Weights of a small transformer language model.
Size: width 320, MLP 1280 GELU, 36.3M parameters.
Architecture: RMSNorm before each block, no biases in attention or MLP.
Training: 428M tokens, 3267 steps.
Each number is 128 + 24 x the weight over its row's rms, rounded and kept within 0 to 255. Layers, rows and columns count from 0. Numbers have three digits each. The size before them is the row's rms in percent of the matrix's.

# layer 5 MLP up, 1280x320, rms 0.0946, rows 116-159, columns 0-159
103:114117104144114139120131105112140194111138154105188142141099177124100093133160106128131094083121174080091116096132137117141087107134098097086104102134059101166158100081079112110141129155105144118119133118148102082106133157135129151140143125129150123105141126123146184137115088129137169120160144121139100134130119105125141117161126133143127133118132120159144125109107127086134125119123144107125128103112127150096135151131075129104149151100118144118135099100142162101144109147132116
105:123183148107164111086169111140082148132088151102121141131128163159116098142133185172116126100094127113138107089155136129123126097137120145092163105127163138146138119124113137089121142133112101164106142111197124130103144146105126119090107113137134109136127138117079099121126143135100172094141148126161103114105161113109114126105175121145123145093120144146130152081131130139127123098109130131135181164128118095130098134159109136157152140117120138160126127136104110144130134113123127
109:093090137089103161131157082089100147124154127158134102099122097138143114111154117176144124136124113122075136146153149148111128131140108125136126160131147120166159129149141101114127135139135121139149114190152135109138107149126140126132112117162125154115115129140100144101122109140094148103129150168103141142132089163140124124140136134126159108144123136147114141138156181129108080108104124123105108130103147113121095163126119121175094141126115114118109119111124115085146122113130150
100:100103110163150155142130147131105170086115129135110168125142107127151115126116163116144107161133116113152173112143123113121118175130107138123115134130157137119091135111122161099103106147093183123141130124146124123160125100159151155083105172149111126149107166140108120146142133131088138125111155158127078148125121185128127133133116103137114113127140104145133087108121137126135076127121127141140152110124090107155124129173169155122139053078157171138094148103109145129112141108151099
090:098135134119144120149165121081132122125103131160137143114104104132148146138104124152156088123102130143108136123116106115142097113137087098118124129131120107133144145143147130142159117095071152119141108101105137082105159173162118145156077150161114110113126146139075118118112157166127099119104165113073118137137131200147119099095123101160129118115107139133139117126127162115121133111124134155112147116109120089184111116104091123098148146148181099136124119134094114110140120144083123
088:111124121079079127151109137082146141169105141116141145116110170143152156149146115105112132079117115156135105111122116143146170116142140100120155129140121140132123137115155092085143142160129101122118125116160124139083129102131124167138116105092090138132136119128123153090140172121123107145151182161098148118145090176165120121130130148155127147119132146121109112111141158135115119111083133136123126078113140135158093126110119154145148152123143114178084147141154082082156117156094101
099:149130119150134177134112148176184199094171107121131117097112126121128120112102107114161167102141165125117147126156171114094140146144157119057102105110083176104117115117119139150066148161102100129138119079088146122152122161130133125125131157133092124107107117111178135139106097139085142112129093151103135123151110141106134104150114147145110082129122148128146139127092093154161115087115131128136141143164126133132122090134130100126096126110113147169139112146127121130138102140145113
098:136152140150177116155112151125150149150130153105134145162173136120111139096117151091133106131166104136151159108154124102108121103128138090110120152106150149084114083128161134118149135167110092144120072163127130126138110127135096155113164123177146126133161102120158150122111161104113137155117126066120130141176118150121109146094155124120107151097132142170093131158115075113149158156113135145158121107130164139138112129137090104116135132110139124154138134182119104079116143134120078
111:166163103114124130129100188114114132130130124153129121109118114166156108135149131158152148141178116137099131105126146094206109122094116135120149114142093104070126184108124150124083154140147104107137164123135088135103116165122102109134102152121123169153132116133122115140150094146105123104153133139149149128087120097138124125129123161149154185117092128136170096164154090105123101142118113122158163144109094157090130142131159129167160110169151109139157101183075111148107122161131106
107:150150096144059122097096171169136155141127123122126133161149148150125121093095122142114140132140135126120109104102138103134131079135142160108151153150147134146136098110158110101153128064122126117085101091144145109140146135158115078130087092129099197157094120133123119093115135104124174135116093132129087124152150112100112139119122121151122102115108080091124102143126115121136123123193114171144130121123137124150085133122118116161143150123110147140140169159130102142130148123135100
101:141143129102136107138136123157128130124108122170103140137141159117148158107157111092141142154122160121133147095105131155164124129158104138092139154094141169151177161091134133124121123116118097123146160164131161125153158116050130147159138114127142131125140137104129132149191123139092156115095127143121103156169077119153117126101071125153134119149124151105176135135101106113162100165072114093123111158111098101162142141081143111140116104114142129089072111165132099128109096136164131
102:096107106134145161136131161120097155108117138155092147092112162145103150102108121109145077104112107115136127102125121142161117151160099150147108116115110127122123161154116117112156121121146136105141142111139149113143097126139096145153097133179125128121064159153123122149102145146127122126142058144137085156117145112164146170102110117155115143137106146115153127144143163092112121137096129143148096161141147130121138099137160131132123137123084141116136158116161141135121164118113101
099:077156162123126165103124135103098103165113126132144100153163154084159090105089120151101139150118120098110110132082127135113134091126128132145115170114144148102125137172120140076136127118127105135108119144091137165143124124130149154156068158157133126135155109168096121142133121126140127145127136123131145125142057142139168162146111122116124123124148155133120116101146131139135182157175096172184083113078149143130124166173160092146110163157158106136155143138107129162121112128162119
096:109100111130066135154159107097078146094109106110126149108124111148103116127120108128162161131131133125132178151133120144157130160094134134137128159147128139122180114098122088119127130168116114145136120154103159094133144084153122130167129090147117121123116061133129089134134117125150157143145113068122136129081052155082131091131125075128119126094124098128145101119108148103164136101128123107131158107111131095132107119131160172111139117107164150097124134094108147116109089159137127
096:150106120098104112100182146096115125139174155152105136121150156129130109137116178105135120061156148162112105141139089130134130094151106110156137157113101120126168122127097141105106166155172152178085166096125128128148123122115130143133097139102153131167136163096142108067141130115171145124152117081084162131159198138094181148107148135140125114114130141063130151109113125134169117175116082115125119104118140135102127128096127132119191117132151147146118139158139139120123154154117181
101:133125098116128141141081133130129156092112129144136153162097084129116132103121152159131167104176098155192143104105142135109162136157087106134105159131167102126135099102132148139099131154106114149141109097126134145134103122106149159166122150087148062152151152135119118140122152109108114138110157129068106170133171118142157157135147117122168153161165121158118124117124120145130118158122168113166145116165127115142158121106090122120081157145109114118137136110135117099110155122110126
096:142154116108118082088151085134127102116131140148174102151120149141090167123152119117114057105113111119175088151128117147110122115126149131156127159102140107133135136129111127146139159112093153128120084149069097102107087079149121147128170139144147100111145120119128120139141167102125128131130127127150112127166131141124109102153147167113114131083111127151158159129122091131138125139144112150148136185151132098115197072125152153126107114128146132066114118136123123120166131136143147
095:117137114130130106140139074067130149125138120131130115074161126108152108155164086148146100097098155130148120112094137129172096154134154137105176174169108125124101174131134095110130120098122136147156149140139116171111113135103096144126118112139137140089168137133178103116148110133092111094169059143123180105175155148109129124152172148106101134144087121118128107135119162129165134136144101113129126144121136107097158165151135157109144175152117122143105121134144151101125113139133117
098:127134147141169153122127099123134110124101167137106125166130124123128114111104151190147132127153117095164061114129118125159134093075127112128130148163121143129146152130163150101133112120082115125072086134131127093087159173137127097118118112139119144091137084124124143136158158177093139118151076148174102107127148139129145132082128117129134132091113080138108118130149149118121076127162119121136183133122152148109119105093106130142140119118144140096138160157116137146113100106150078
103:122155083110091143119096171134126160142135134091153095122114108114125065134111116131133161082157161129106135136140130149145119116135091138121117132154108123075122174089150119132164107100091115115130118100140110097170139117109142091150147137143178141151115128088165109130092188134140141128129134117131109143107163104141160135118116144109122137199113140101161131116103148079148137113157065131111178101140142150093107127155156100115106096117122133161100079137168094088126154103139120
103:126152153168088134098135128127198192130158132133118137148123117154108117167097121165098111162131142129120131103125139152130175117128131175124145112116127098135152150092142118110114128112120095164122144074148142157159092090142116133133146115146138112127131148140084162146133189116125147119163105140128107139166151130147160133134109107093116115143146115125104140097095125152153173088155129206147099111140137137125156142121184123142131163106097129139143160135107122135148146126129119
100:119079119141152139106175139115132126094138100145152152136137150112157060114132135155143147135110140151113138087112135104109089162144119153154120143114168149144133155106103081167109135135115161108165090114147122156162163134146158094140134158110097104136133099130134101108151164111120103127126145121113145140090094133130112109159185114078140097129148104124107128167170129143137151129148144137113102154128084137123101135117123128146152122179141159139128114153087099145109113137160096
096:189152146116128181132131132117128107114102115125096108168140089142092149113122157186114141104126136119157141176083136170124108129116143131101132126153148093138150139149095147152142089117097115097100154147148091120102097165131146094160115126142152137147140146144110152102124109088134131140176153133116111140119127153149126128147139115174160111125115158112076079115169130177116143118129128085105138108127139094106137099103150137107167155146104070106130141125120126151125136113115136
103:117119111153146072149142151136132144158097153140127114103142103177147169157106118136110082119125131097146126165094109128085129103147131099125110129118136134135120125127127119135118106132124153118133157133124150160135122142109132179167106127078133122131094124138120093118128136088112110127130074156132151120121151122151139172109124117138151149134112114149142076133119092127156155149155127148152130130133127151140117119127108170115128143129112130138139107070067150102137154164130123
093:109106097132087131168130132109163134106132145098160128164100154104136141144176098150118138120160168081133144097158083170104134119131113126118089119158108132127123159133116131123132137156108134148145163138144124113125164120098123171132117102142115123119101188152133112092133107139140148148145129112066112132123091134116122107110091137123122170141154149117136127119074129133119098103112130132095152159150134094143101117127155106151164157137096123124168109119108116121089112165175112
096:111140114093105137134127133173146120152145117106132158153138140136110159083171086170133145120161132137143169106154163143107113102160142166121145143139131133111081102149116128118110137105093109162134143114140125126124120157140154139132117154116104091135140158172119128117085125135113134207154154113126139121182118164168111148162109116118126111127159142147105114116116121118081125179149123081146114156176108128139088070118127175123098176101132102090159140122153106111144162165137126
100:082139177129094120133140148118122124128109116125133141127138154134102136120093124118155119126094138138105117165129109098128120143123144144131101116079127133141110112108111131193171136187169128113114108103100126097130176073114123142140077119126165143142124129134106135126138129098139086128157149102121131128155134142144122111143107101147093169099090149099175126093073125151161168083175143132184065105113127140123133154113123097113127129123134145122138153098117144129089116108151157
104:112098117152154121167154142119123174153105185100162105099186126135123115095123126134104133157160159152096092088166130150096076083158086101138148176167118086142103125119102125131121092178118144132104134154174141140117124093104128117146122104156134118123123101134123136148079151100117090115132119130108131192164120137121112138149125150171137161141132154129142101121111078146135125126166144128176096106110110152078110106104137104135139129163132172117115094081105113124117116117120136
103:150130142116121130146142150155091144130104138144131128078144063124085088146148124110129134103097142142175135159156131089151132114091143097156131096153143122158132141130156137096136108127155116141101148114128166092131158122165107139144109136147125176116126108078142131111177138131116123095143131143141086125141169104173125128139137151176159150161175145111170145140172153153090126120101126134192131076122107107160123111138126147155133124150145117138132119092129091079118076131186122
098:138162130108082128105117077122153133075119138094120150135110120140053152118146131139142151085154137128121180120146115132082119129135146117094101127128107094100136121149110107103141113118105103115133146119137136101150147116138135097145124137125135156131113075157110116112129112143105155106139117143148163112118126098112135104125142091155141105113166128141095109104069160166133117125124118148134127160135124127130133144132112136119100126108127138138121111150156105149080168190136143
098:135130134108118151109151112150155118082154137096132114053120089144124116140140111120147120089130191148109171119113091080128150106109123124131142136157100165085124154119123149117114108103142090103139155158099144116127165158134136156099121097109090083106122124127111113149099134161161083098140125102124098152129125161149166168114108117113094138193089106098152137146150136118118091114113118103156129138133137135145112178154103157140126106078120122116126139119106117150195135144117149
098:074102108114121054101155084140128054101141111084132146110129099116164183112160091123168099125160137144127121158153130165153145109127143123112128163145155141092193087129100118188148146131093132105146117095160123115134119123155157154153121154126121138154132093119176128085148136098140155143133131126116147113143138120151110118060137117146120119117145151151095096152161123156121177135148095136140117129134109141159104100135125115152113132129106118100132130142116112125158122115143110
102:127144130146119124077059117110104110116127130123094148113116108111129135148148109177162118133164158134131118151087162136126131149136150159109122100126081154114098138144114103115155107081105134138137133192103133129125119135129168136134125114125111119135096152128118135191145119154154116142121149087144131063170157147125112127081126131090117159137121117114136151112153128107117133107116133152139116141134121139144150146104086119122122098125149091101149132162122120139114123132093103
099:146106123110151130132129156120157132099123105109159099092112106086129117124176111169123116121132133168170150142135143123155131133196140110138133114127121131130126114127103135144116126081117108133115145123130144114148115158125115145116141118109131166121100141146103157161106144145152161115119074140094127126139175146105079143122074146131120170164156135108150110082133196195134127149062152115139157114138134108108151133165128123115149192121136115138152128140098090127152120134111148
106:098168119181118108148109146160176160125151108104143108127124134152120141117100139141122156117124141099102132160201145138113074131139122162104142131118122107140101113144147104148161109115128140119115134102156120108159100145153135148149158107121119142159157111171118095148155150166131121115131120127110119141121129120112089179146176187103116150130110102112092108105145120140148126104137150126148100157131140173123127116083200134137103092102146095127150101097142110138171087149099156
109:103113094173098070159123104147125165146090094156123081141118120138090116152125115117092126139143164118111149061127116118157130146126155112179114107156132103117130141126153118139147122112132128159158144122111158108162168152118125160141130123092074113128139137121123122102093112102127113138147133150129159127151165089131121172120102122151127103097182144112154167157112131141108181119111137114096124173123151132075112127132191142117137092160061113121139082130120059152120116091111120
102:127144119087129096115104180105152098165135100124151126118084113083140115155168141181124094150153126104160134130132138155110161130134121137141136147159143115081150086101094116147117123126116102134151158097150109089126120154088133111137109138110101135114155142132143103114111127083133134116076129153144133122150146119171095133142109159138105120111165146098119174142142118102122130186073132104136145080122112152147142142099129170100144140099101095130150116120125073146124132132115124
093:183124153124150096104147134124105128168168153111118135150152157139111143112120176140125127106135123112198125111183138107130109145114141142168140145129165097130109114087084139153133147100161143105139135155099100140114140122127136146166152129127129101101084103134129157145128116141127113093097137169102134158128128131115121166098144140146165139131167113128123148098113108124118125120100097142126169119183151134106134106127149167155106136134112195051167120103163090173153145139106155
100:107130137123163161141124114121134169102112102126106105190147132134118099080104133128148140155146125141117121121143095129106089155126106147131132095129137114150134124154073101115164145154102112133102093126146120116126138140121115137092143132110119125178110115144140144125162122123145113039118121145160168124149156107178099137124133115127131113112140112089173121096118115103155082147150125123144080144165116177163119102128141174100154144145123131138157144126188130146092136104152139
100:124116087187129114099059119126110135121156184157062143101125122184115147176129083111144150133164134094052110122114192123114137132108111125177133126132145116126129123163147143108133120151116158107118127124137135148177110126152141139130096102142169118161148130147131123115142113147111087153100130130121136161100112138124150111109105084138155178122119185122098129151143139140152144141083120166160141152124087155133142145113154133130146153146165090140124167120068104139158089098132130
102:151119131097175131149158067127147117126131152100113158118185169108130116111159121168128068121133134123135121160112136123144106103110123116135136160125117127125145099157131141122137100117138092128097110138131099132139163128179134157173131166079135070094145132093203100144107121124145116102135122115121145118136123091158123079123123138134124126143162123128161126164117110105116128153106096139120123107121090114141153106085108142131144147139139122120144151113132157123117104122105117
103:120129126137135110135112108124151132175165136154100096111159105135086141154103144128108094137125143091130128146119153097128144144098118164112086143146137125091110128122168135123108116078142111110120092153171117149146133105098156115126131145072119177145146153034124084135147131126123131161155147158134191156143141120130144123127101145134157125093131121113133171116130155119127162138136113163103110190105109128128129104152084093103117138157105123100085112107113138100124115150108131
099:127190090108090107111145150158124132146145146121153102111148107134122120104141148128166178131140132101135113141125116148090140167153120107127135141150114102118064143099104131114123142090126120165107100110113171140147142140138134200116142103135110112109133123142110147102149113139095118152132132164128143130115105116190160158141133084140121084107124117145128093107069156131125132133139158166143133165164147110143087166167134185118135138161122150114150148104102157139116140143115162
105:149132093164112158139152140114133118119124124142122109117121094173135110104160175145100122126141101135172119083141121135147151134129111153104142103140133120138142127130202106126164127146127113170176154131151129139101137101177132162157085170155134119138096132158113123139128144096116156152137092107123169128131125170134140129113156146133132111169144166091129078157146139152122105126117129130160099155151135106096108101137122132138186129119107095141114117130104148159126144116156121
# layer 5 MLP down (transposed), 1280x320, rms 0.0302, rows 116-159, columns 0-159
100:120120132146189146088145137145114132117123145097104146148120110136083116137098104163147125115138107161109134099130179106091130194164097100091130114127104119129136106118144105124137146148123174162096142104122126120116117100132080070130140105106125144103100171147121096144117086153157134130154158139170099084145100152132129097114129059129127162099106136160123117115095125105143093110107154109143138157104159134104132174142158129105155160138112103128125099189125114138142127144134129
096:107145147151123145125072114144107153123142126098108117124110125104116127112109110129168145149143100155115119143115114085143138134123146131095139134111130118130091093137090143115141145123104167171153111089116125147092156133139112147149135193146158121160094117170093115160087113146139165093137147115134129129141155131146192139146123095165084151126131123127155132147093114091066069120129109126153116079115141142112134127136102110136119098160125135125159072145139156120119146160156177
112:145132139084105124154174143121097084142120098118142113167142186147125152125151093131150127119133121103147141180130099112128167108110136138129153142146173089121159114160102150153139138124161122133127121106081195113160119102140114111137122101116146176169092125157131121117115122152098098124140138189167120102074129088138155104141176141125114129149130135134142122142116143208135149136068111102156134126160129132133117094119117108144161145102143138157134153094138125116171116115114159
100:121093097128151083166111114150103088098100110104124151135114171176123110143143145106122136101117081154097166136104125136108134121140150124134087128107122164167123131094124129171137127149110174122088113109118128114104121122161110183133068121115115109167083134084108121130120144116077128106144106166100084140121165100124147149121119108143117137111126130155121140100132133108113129158139103187138136146080169155108127118136134121136095124087125152139087119110133083149108148134047111
083:145103155134102126131118110131135107189150109132165118149137170130127106172128073144177071125134128086099136119090132093117089153141141178102111096133114119141120069145130139073139127154145122113114142127157121154080125120123126135130141150080102093082116124121157126130148091146117131128136141161125157148168123099102126151176131128098118125112144125125061129129156154136128151101084117127146128141169158121128143116125082143151136131153113151144121133104144119154165116125095128
080:153109163115112099119122147134129128088178123130096107167165114130207169143099121085097143107108137102104134090121106121149115122123122148074116133136149109117149090149168121115134136150142145136141140115135088113126130131141161138135142172117130147114139071130143145110146106123172120136081136139101124107160171095107144146136111096172168103142125148100104076134134158127104143124133130083124125104135131112125099083170130181129100152109119149137111174100145158163089132112152143
103:128085114138141143125173144151163171146116100130165141108062142126109083142107128105160176105153117182120131121145099158086143142123138073061079123125119134115111145143131140136155142129101127126144132110125137137108139119103119095105126145137079129108159099104165108129140128159112142123117089091145147145148117100082191152100129114185157137087160115103132184139150137126115139126133123159125147111137123122154111088149140165101091146100129113120160130106151128145149126140122127
100:132123092149164107108081138110115161087103135132187116146091129148119132134110126097129101105160087101123145077162121125101123157136154102138096148132120141130116088098150138141134113157147085118074142160125124114097143108110139155128166102138116107181120099076115159132143124136144131101140182137102084151149104119109162126128150131092138144136141131128104133139099103182146149159130079138125164176083164115143100090131123078147129112168134113119160132154130152141105158133121067
119:104092097170120093138124115114168121144126159149165157147130162152131135133065115120148136156131130138130111136125127099130125132157119132139125154083133119164125123132079186129139128168142142165121135121142097127149125090117167109159122132150131109134134120128126128165107091123102111091148124137179143167093117131117098130114145112144166149141159127140085076085153125122134123110139097078153101148139154163131145105090135133149152138121102102126111139126163092154104125122144128
109:081139089093082113115118106129161125123120119132162125114082132143114142148105136106109164123131147103167142103140083130127115125162110107156138116135109132111134151123139108125111136131114166098057154102165140122121160108147182123112133082146158138126120133157115090144154146099096137145137148094130090112138167137151131146107114148162137128135127112137107107142165145134128159130163120179079126105114082135134150133125125103141158141106125135140059108089094185157125124112145144
099:159139110122125109124135117150135117110152172139126157117109149098089154143127127120102097132121070177090123140129112151120121091093116131147102101157108119107140095172130158152134088133141129079112104123120117113089097130049152103110100159158132145119136100140125101108128149130104124121133151132134149141098119126117137131120142164103133133123123098124168110150126162156102066125140132104156130153140128132088128083095162133127094129145142120131169095077142115114132170155161144
103:143150130128179129165155112110118119134108093141172100126127157151105099168120138095143108139106100134122164122146099126160109129150132096136140136102134114150091165177112124099134134110116168137119139101110120097139156168129139090115132159114139083112146152111123124132119139119135166132143125086128085133073119099159148119172155163113140110116097097099141151149163130142128096114126123137144097133141141178157104112148107095141114136144084143138128121101180094149132113129116139
094:138074104144138070134094114105150167067102148132106103108095093175133132153131127106127100127135173150145119160165141141085168104156135099109081129141105117152166136120162097170126137105144099124121147151145128083116135139184104123124167145142119143122097168107138138160157109163144123129088130119120130148158121113109107101086139171153149162137103106116107106166135101114135131142121110155080162153152132117139147126135101158112129091113118139150099157176142134096159132143134123
096:146104134146124135136130167105155116137137152150135176144175119089118083129131114121120135096125108148141118092104103172135123108098092158097138104136135095128115121158116143113152109113133103132148118104178112116086112119152156113120153153120093138130138113134149124111127126126124102096119172155130117172141134076149104129144114127101147105119067098127164155159118119131104135117129111122158157126114141121117158140129140098145116125144093167133135079151133141126121111126138123
093:109118105139094123090128125119121145149089136139108151145146135136155105103105130140173181117140119147126104113146089119138116127137115072136138134143083118113169129089087146158110156185175167169144142105122178137110136146134101143120125114134121129132099141102075115087174136113138150108106158131156165113130149116079154131091134130129104080122128122134160162134086144137181129145137122153126134165129144154083149138120159160114095101132121124105134108148137127126154071134151165
099:109106146097122105107152153173132131149125125175136137131068163150125116113112071137102159185105140144106122113140112124123085127112107131147124134137159111121160137098139156124123133150133131117148106104093102172093106123130123102090118118148147131172166152144135138103165147115161132093127131110146107083099133130146118105123132056143110121109152161112137191096163130168116131108126123146140098200138128086106104106174134159085179135106117094144113122124111164137143163121104112
098:117092164102105164084152125093148114132143106127131123095089140127145126094079156128090164110090109161122158124167114155113150089133183112134123147152176108103090130181146158155131124145159134160182124105103118113135158143152140134161124126113108154126112118106106078145123161110111122092109114102096087124137137100120110096157136133107162146136152139145096078131199117121109136121132143141109144122155179117092108119152137176168113120123119190160111120141127125118076145152125112
095:123128106137121156132112148114151159114121111106117145162112137094113125162152138089121105131128120108106160161155139136140146156097095096125127115116141150117119085136077129134113141169143147088108077087122123123136106113123150151141131126167142110078188112151147138127100169174149118130163105150143112138098099137119121161127157123164098140135152127105102126123132104094185081079105138124140113136176112138133115135121123110100152111159124123140134121128129140085131115149166136
106:134106120153160134163121152172110142124134144145086118093135148150073132096133142154173147125144095102150139122112124158163113127108133078152163129139148134140133121118157133126111150110132110140124086133085167112161129115119086133153104137160100084130127139128130123144125137114144110129166123111118140096174112149106139148127117142096144125114158093173120148140176132063161125125118089150101121147183173101102152191148148120144098101138140147141180074106139132125127178116105155
104:114118137084125109103147079110131118143114093141137096176077139109095111152078122118126138131176138152161142126135106111092145140123126115149128159119113099117147125083118111134140148157117147120123160141137129172115133086087127119099153115129127127120138118142123128116136137146116129160071136105132195146082107120108110122171124100133116162108129119168123133177111101125075158149127157115130151114145139091121158135103143121148141165123127108134138192059103098129111101158109107
102:104115132125145146090091119173100126185124120103096159119113138137138124159164153102138158078115110109126114150154089137158133131098121100121110158133091098120165108080135093100106125114114132118122138163121156180115117124118136099154124149131147111129140131125088162119138105109098156067128120125125106189173107124132098111161074140164084119115126129120110196119119107138124127161096109133135167143111151085130117128103164186153105124153116107136140126120090116110151128137141143
112:116157142122119144131111144107129119100162097144136127134106154117171115114129103139107081138119131105095141149127098116091106117117105127161108171148178141139153135157133107106149130130123116123141109141175166125130149109120127113147123102132118157136119115126113134070072072162125104137129134131171165136113113166123114116129096156088143119128106158184107129142115095108130143121150165137126094134117162143152147156153196122164102101134152105082144160135125145099158165152109131
094:131150103088128133126147162141114143123118135085114107129121117110162112144131085128163158099118155175160152145138087126128180147133116114122111094143144117073126124129151098150155109166149136159145159120136170134139151138123138111143146121162145185116132119086145099141136096173122119143143151136106144099114125132164138158117099120136148137134134135141122114122156121131129105137113130138185162162155155127099188098165163151152149153103143131123109100118139105122159142128128147
098:186174119119101177126148150115126127154136113163150131155113124126095157138100175155068142096113108142127104135139131082097100140090120126152115113143113104117114123171137124130133128143101103175135115122123135145148125100139104159066104111156171130109159158067105129176118158174114145120121149131167118088172130079088136136133174156117111104144194169143140138084099131153068154126099147113109194087116139107123162149130149129164073139133101148125139110105128136160111102104124115
085:146125153134169127120141117108126115114108122132145099078103147143111135116141121109110131086130145152119134129104107142117104104108137156119114104122104158096121126127109142130119122122120131136112107120134115117089178111110124053182150158129110156117107087130162152136162108130110099154094128122142131132117112113144125137127095098067141158153101126132151117107183111120119146124115129129152099180162119100102115111169114180161116146186116134153107094189107168176101141137158133
100:123099124109149166141087098107103124134128113111138157124105132131083097103133114138149148113071151148140106112120128091109118164121126111119128127092173090137150156109129128143142135135113125126117135123141117157127153128128127105130086116132133183133150131130113097210165137199146180142098170137118121135131113118132104127102088137126177121136118144110062147145107105130099094107109171096147154093120135104108153147095175106128111150114112132165108148113148128122156128084144122
104:092127166106121142123134145119123086093141157080112106112133146178091088144113122163121146123121140129113126176146123108105117098084075136156121134125098161151105139103099098129111120109127092106141100091142127132104183123151173118104128137102170078143143079132136144154122160146152104114111100129122137164163149164110130090139187145129117158163137134133133105134135146164105141146141135116147118135153084097111118087077115169154147157136161099099160162133120155137107158163122116
107:144138108128145141121131119151117120112111115183095106129172158141131101166163081140131146127129145117143144133120112106154122111142108134185102109087120116091107133143138153165096135128140114147134085168111139120117132105108148121190138122160114150133118166135105123072133121109104113129120149172145139152097131113179136152136112093118136120161166154124142139165180132135174132151135083161131109143134107091145107106142074164144133144127134123110129129120110176138145115098098103
107:164144142146119121143127134130141089093139122112149153117106141147114132121109135137105119130108132103148097127160137152101114140118153120143134087162167117118077118164120144122108151135151105116106115107126167104168125166084155105102134081158125125148112148089109130162137119131132135173112101236126167147133113140200100156152125128128122133147108150116133117136137109139138120061126109138090142148124150131156129087123179125095117147101114114144091150111146146144156159172163153
093:073110129094160105086137096138082102119125114064124151158116102132101178124126058139112119128131133137152138146129098103107136140144131136136169139124104151114122112123123094096141107164114143113102103095132131129128143188110115130162105129109102163145126062139099119170159149122129104108120158108098141098110154144098150172113160089170137129161104119145138129175129140100102098141107163138098084120155140130150142145120104165157099096178148130148124113143088106101117145124133123
116:127141161110120142097121134120139121122121156159127127084120119107107105089144143089115106120120114122148112127116140124120086107126113136170116137111154159132148117088145137149107140145109149159177146141072124112144109137103147126163095137106150131126103168150166165111133178161154147112103149110130123123084154164116128143191122115113130142156131123125106140087132096137113144101122162169130089115098076133178099112156152103105120116050139078136086127131163091089142124102121124
092:119138150086144203163108141154161186150082137133115095120159151126075106104124119149113138106106126131086111112107133105111072113188153160095150135143108089124120156133135172102113140146123110125129134124084140097172145133147145160165130140110082120139116127120136144117139120094150117089151140100095144133134147129134149144151131116096058109119092082143106153124124125149159088121164106127114125132131141109124119094170137112080151129169103118120117105082128102118091139125097159
097:101160150153095129128106150087128124131111067105108117094125088121090105134102076126107125142134143132103150125145131122117117162154134131129143160157092089125168106174164147095160094135157127139118161132124131117100141136098176153138126191112095139161108118137149097086175092136149160152105136102126134125144120121132108103139112118101123140105134148126116113147164126121155126121125166126064144112083134125135125103122132137132182130102117131065122135138078147143125127106101166
091:108201142134149076135136113164135096145187118082106149156142114162144137171116141156138108078164114146153128104095110142113135114149110148145133113126143118149111124131128109084124136139119111105116095116148104122092147104108126109120152123130111125180148105129124099129126119141132115103144110128090118076111144113062126154124141146125115091114096129147148153154168101122146145090122125139140130171104100142141105106100130092152144109136148145148159154125131161134085092087143130
119:144167123152171114178108124111133130135162126152149152097105128111138093139148154099106113095103122102132117167141108133122123166098142119135151077125083129145165132173189120129128093091176115082108110130174141139138113102118116086134120130107135149150157161113115163112140103113125145087105110109098113134128122097146098155154112143110098112168090100132126124122125132163087108124110128117162136133143078134103116138100151096146120152166155124094127144143082101160131108165125129
110:141132125150140155094078112165092178098117146111125133105136135151107182169158142139143176133167110113140136108149138113113135101151119110171126156116120130134115123117107086116111140127166087170132115106121132112141140116148098114099137128151132128133115136145143165098165092114129118102138135090110088155125123133166100121085114100108122181102168124118149205130098075145157171140121128132129110138136116098143161144143150171138162088130142116155156097114091130113153101156141135
087:120136136135139155142132122128120137113125128153105142154160117140108137086105154129129162096147131159118115126141107105124112133071107091179097103112136142188134127168136105138141152137136214148162125142107129140099132095167143141164098137193160134157116083103106127169146119153151115113136116106133121117112106134114152110133140113143137131147134180115125096118111151147103103092151096135133105148134144087131088129151161080161120137112167162126091119133156199156137126129136122
092:100116121162122134138119139138139113108095139153128175108080134110127121131114109147089170089118114138134115161121142142102130111149079142134103165152111115149121137188173127128131141160112110148120129115109120136124142117090123138123120148080128140157151127113132102121115141100082143155148108083111147141125086155151162114159091152139112089151089132104139093119104101113143106121138136110119115121064133125180147121121109062096139171152103140134119162156104130132112143115139115
104:136130120140154134157129127108119126089132123152172082139093116122158104103101118148166096112130119103136153139121150113101102131113149143122094087152139143154128137144102163123128135168112114139156117142147095188172123162166124143078113120114135100145135160140134113130142133119099138122119147135157112120154146075152150156116174131155155107125134135093119148133136159112137084134123019152123142098129151158128119093080145111098154117151142116110098121121156132163134155116123154
101:142141131084111114104134100113116144147101096125160154158160154115138112106103172142109151132119106177145153130127105116143137151164089095097120122087109199147158121110145144175105149111089159113167142166137149113111128134148122181120140170116129088117139138161127153185151152106181137110151141152138122082096115149121143146136104087116098146142106097113109135137135138123143150125134153115086168127119172103161124135174101148171081110103091146166124073065167175153104191101097134
094:149147100096112159156123147163135133075095130128131147115151151078135134127100148196140112148133119104121135139110108169140162124091109111108093132111111106121127140144131137118122167166136181149124123146099143132122153115112123114085156097165120103144116106135125125122111143145133121170122171105100157090119116150152148106183118165141117122153158130108134140108150093116142091137128127124147113065146102107083143139120086120152142124118110145131099129167135141132148152148136121
106:128119141148134142158138177130135115115148098117149108089114117106158108095119155129093093088137154138132085120134138134141094155145104171159135108115141124122152120129115100155108072152109111135127151120110164103132086119159125160086144119173109088122106133140171154069152104113126133118096151143168112155147112149154116118108132168129094103135123100111099115147118104125136150096109150175101117074151114085104137149133168122167167141111144120129131149140140155105111104115125109
096:126145173116085132149129159136149154083104133108145143166102134110134114151149116102150114140121134143132098164158174117148087168144124221150127097110136124155142125163150107126126112137151155101126119162161153119140128183130128150141100146112154091169127101157124116168130117129141142099116133142153133107087127136073097143122135126105140157146127173112115100115127066128136134132097094139149104134120074136120169119116143172132187074117157107112148124149125130131155085133142112
109:159098114171145161141105085137118131122143130105123113118133139101149149139149123114089136102149154125164109149097123120128134092127145105111088108155088139137117119138125093112187100167091088117115095107122138089115143108139118117094119152101116132060111130172154099150103134108126171112124123126113166135125120105128135133101109131086138141118143106135135142138100164131104133124132177109113108129120100124111149099115139117096114105147126097144143110151137157132152124137171131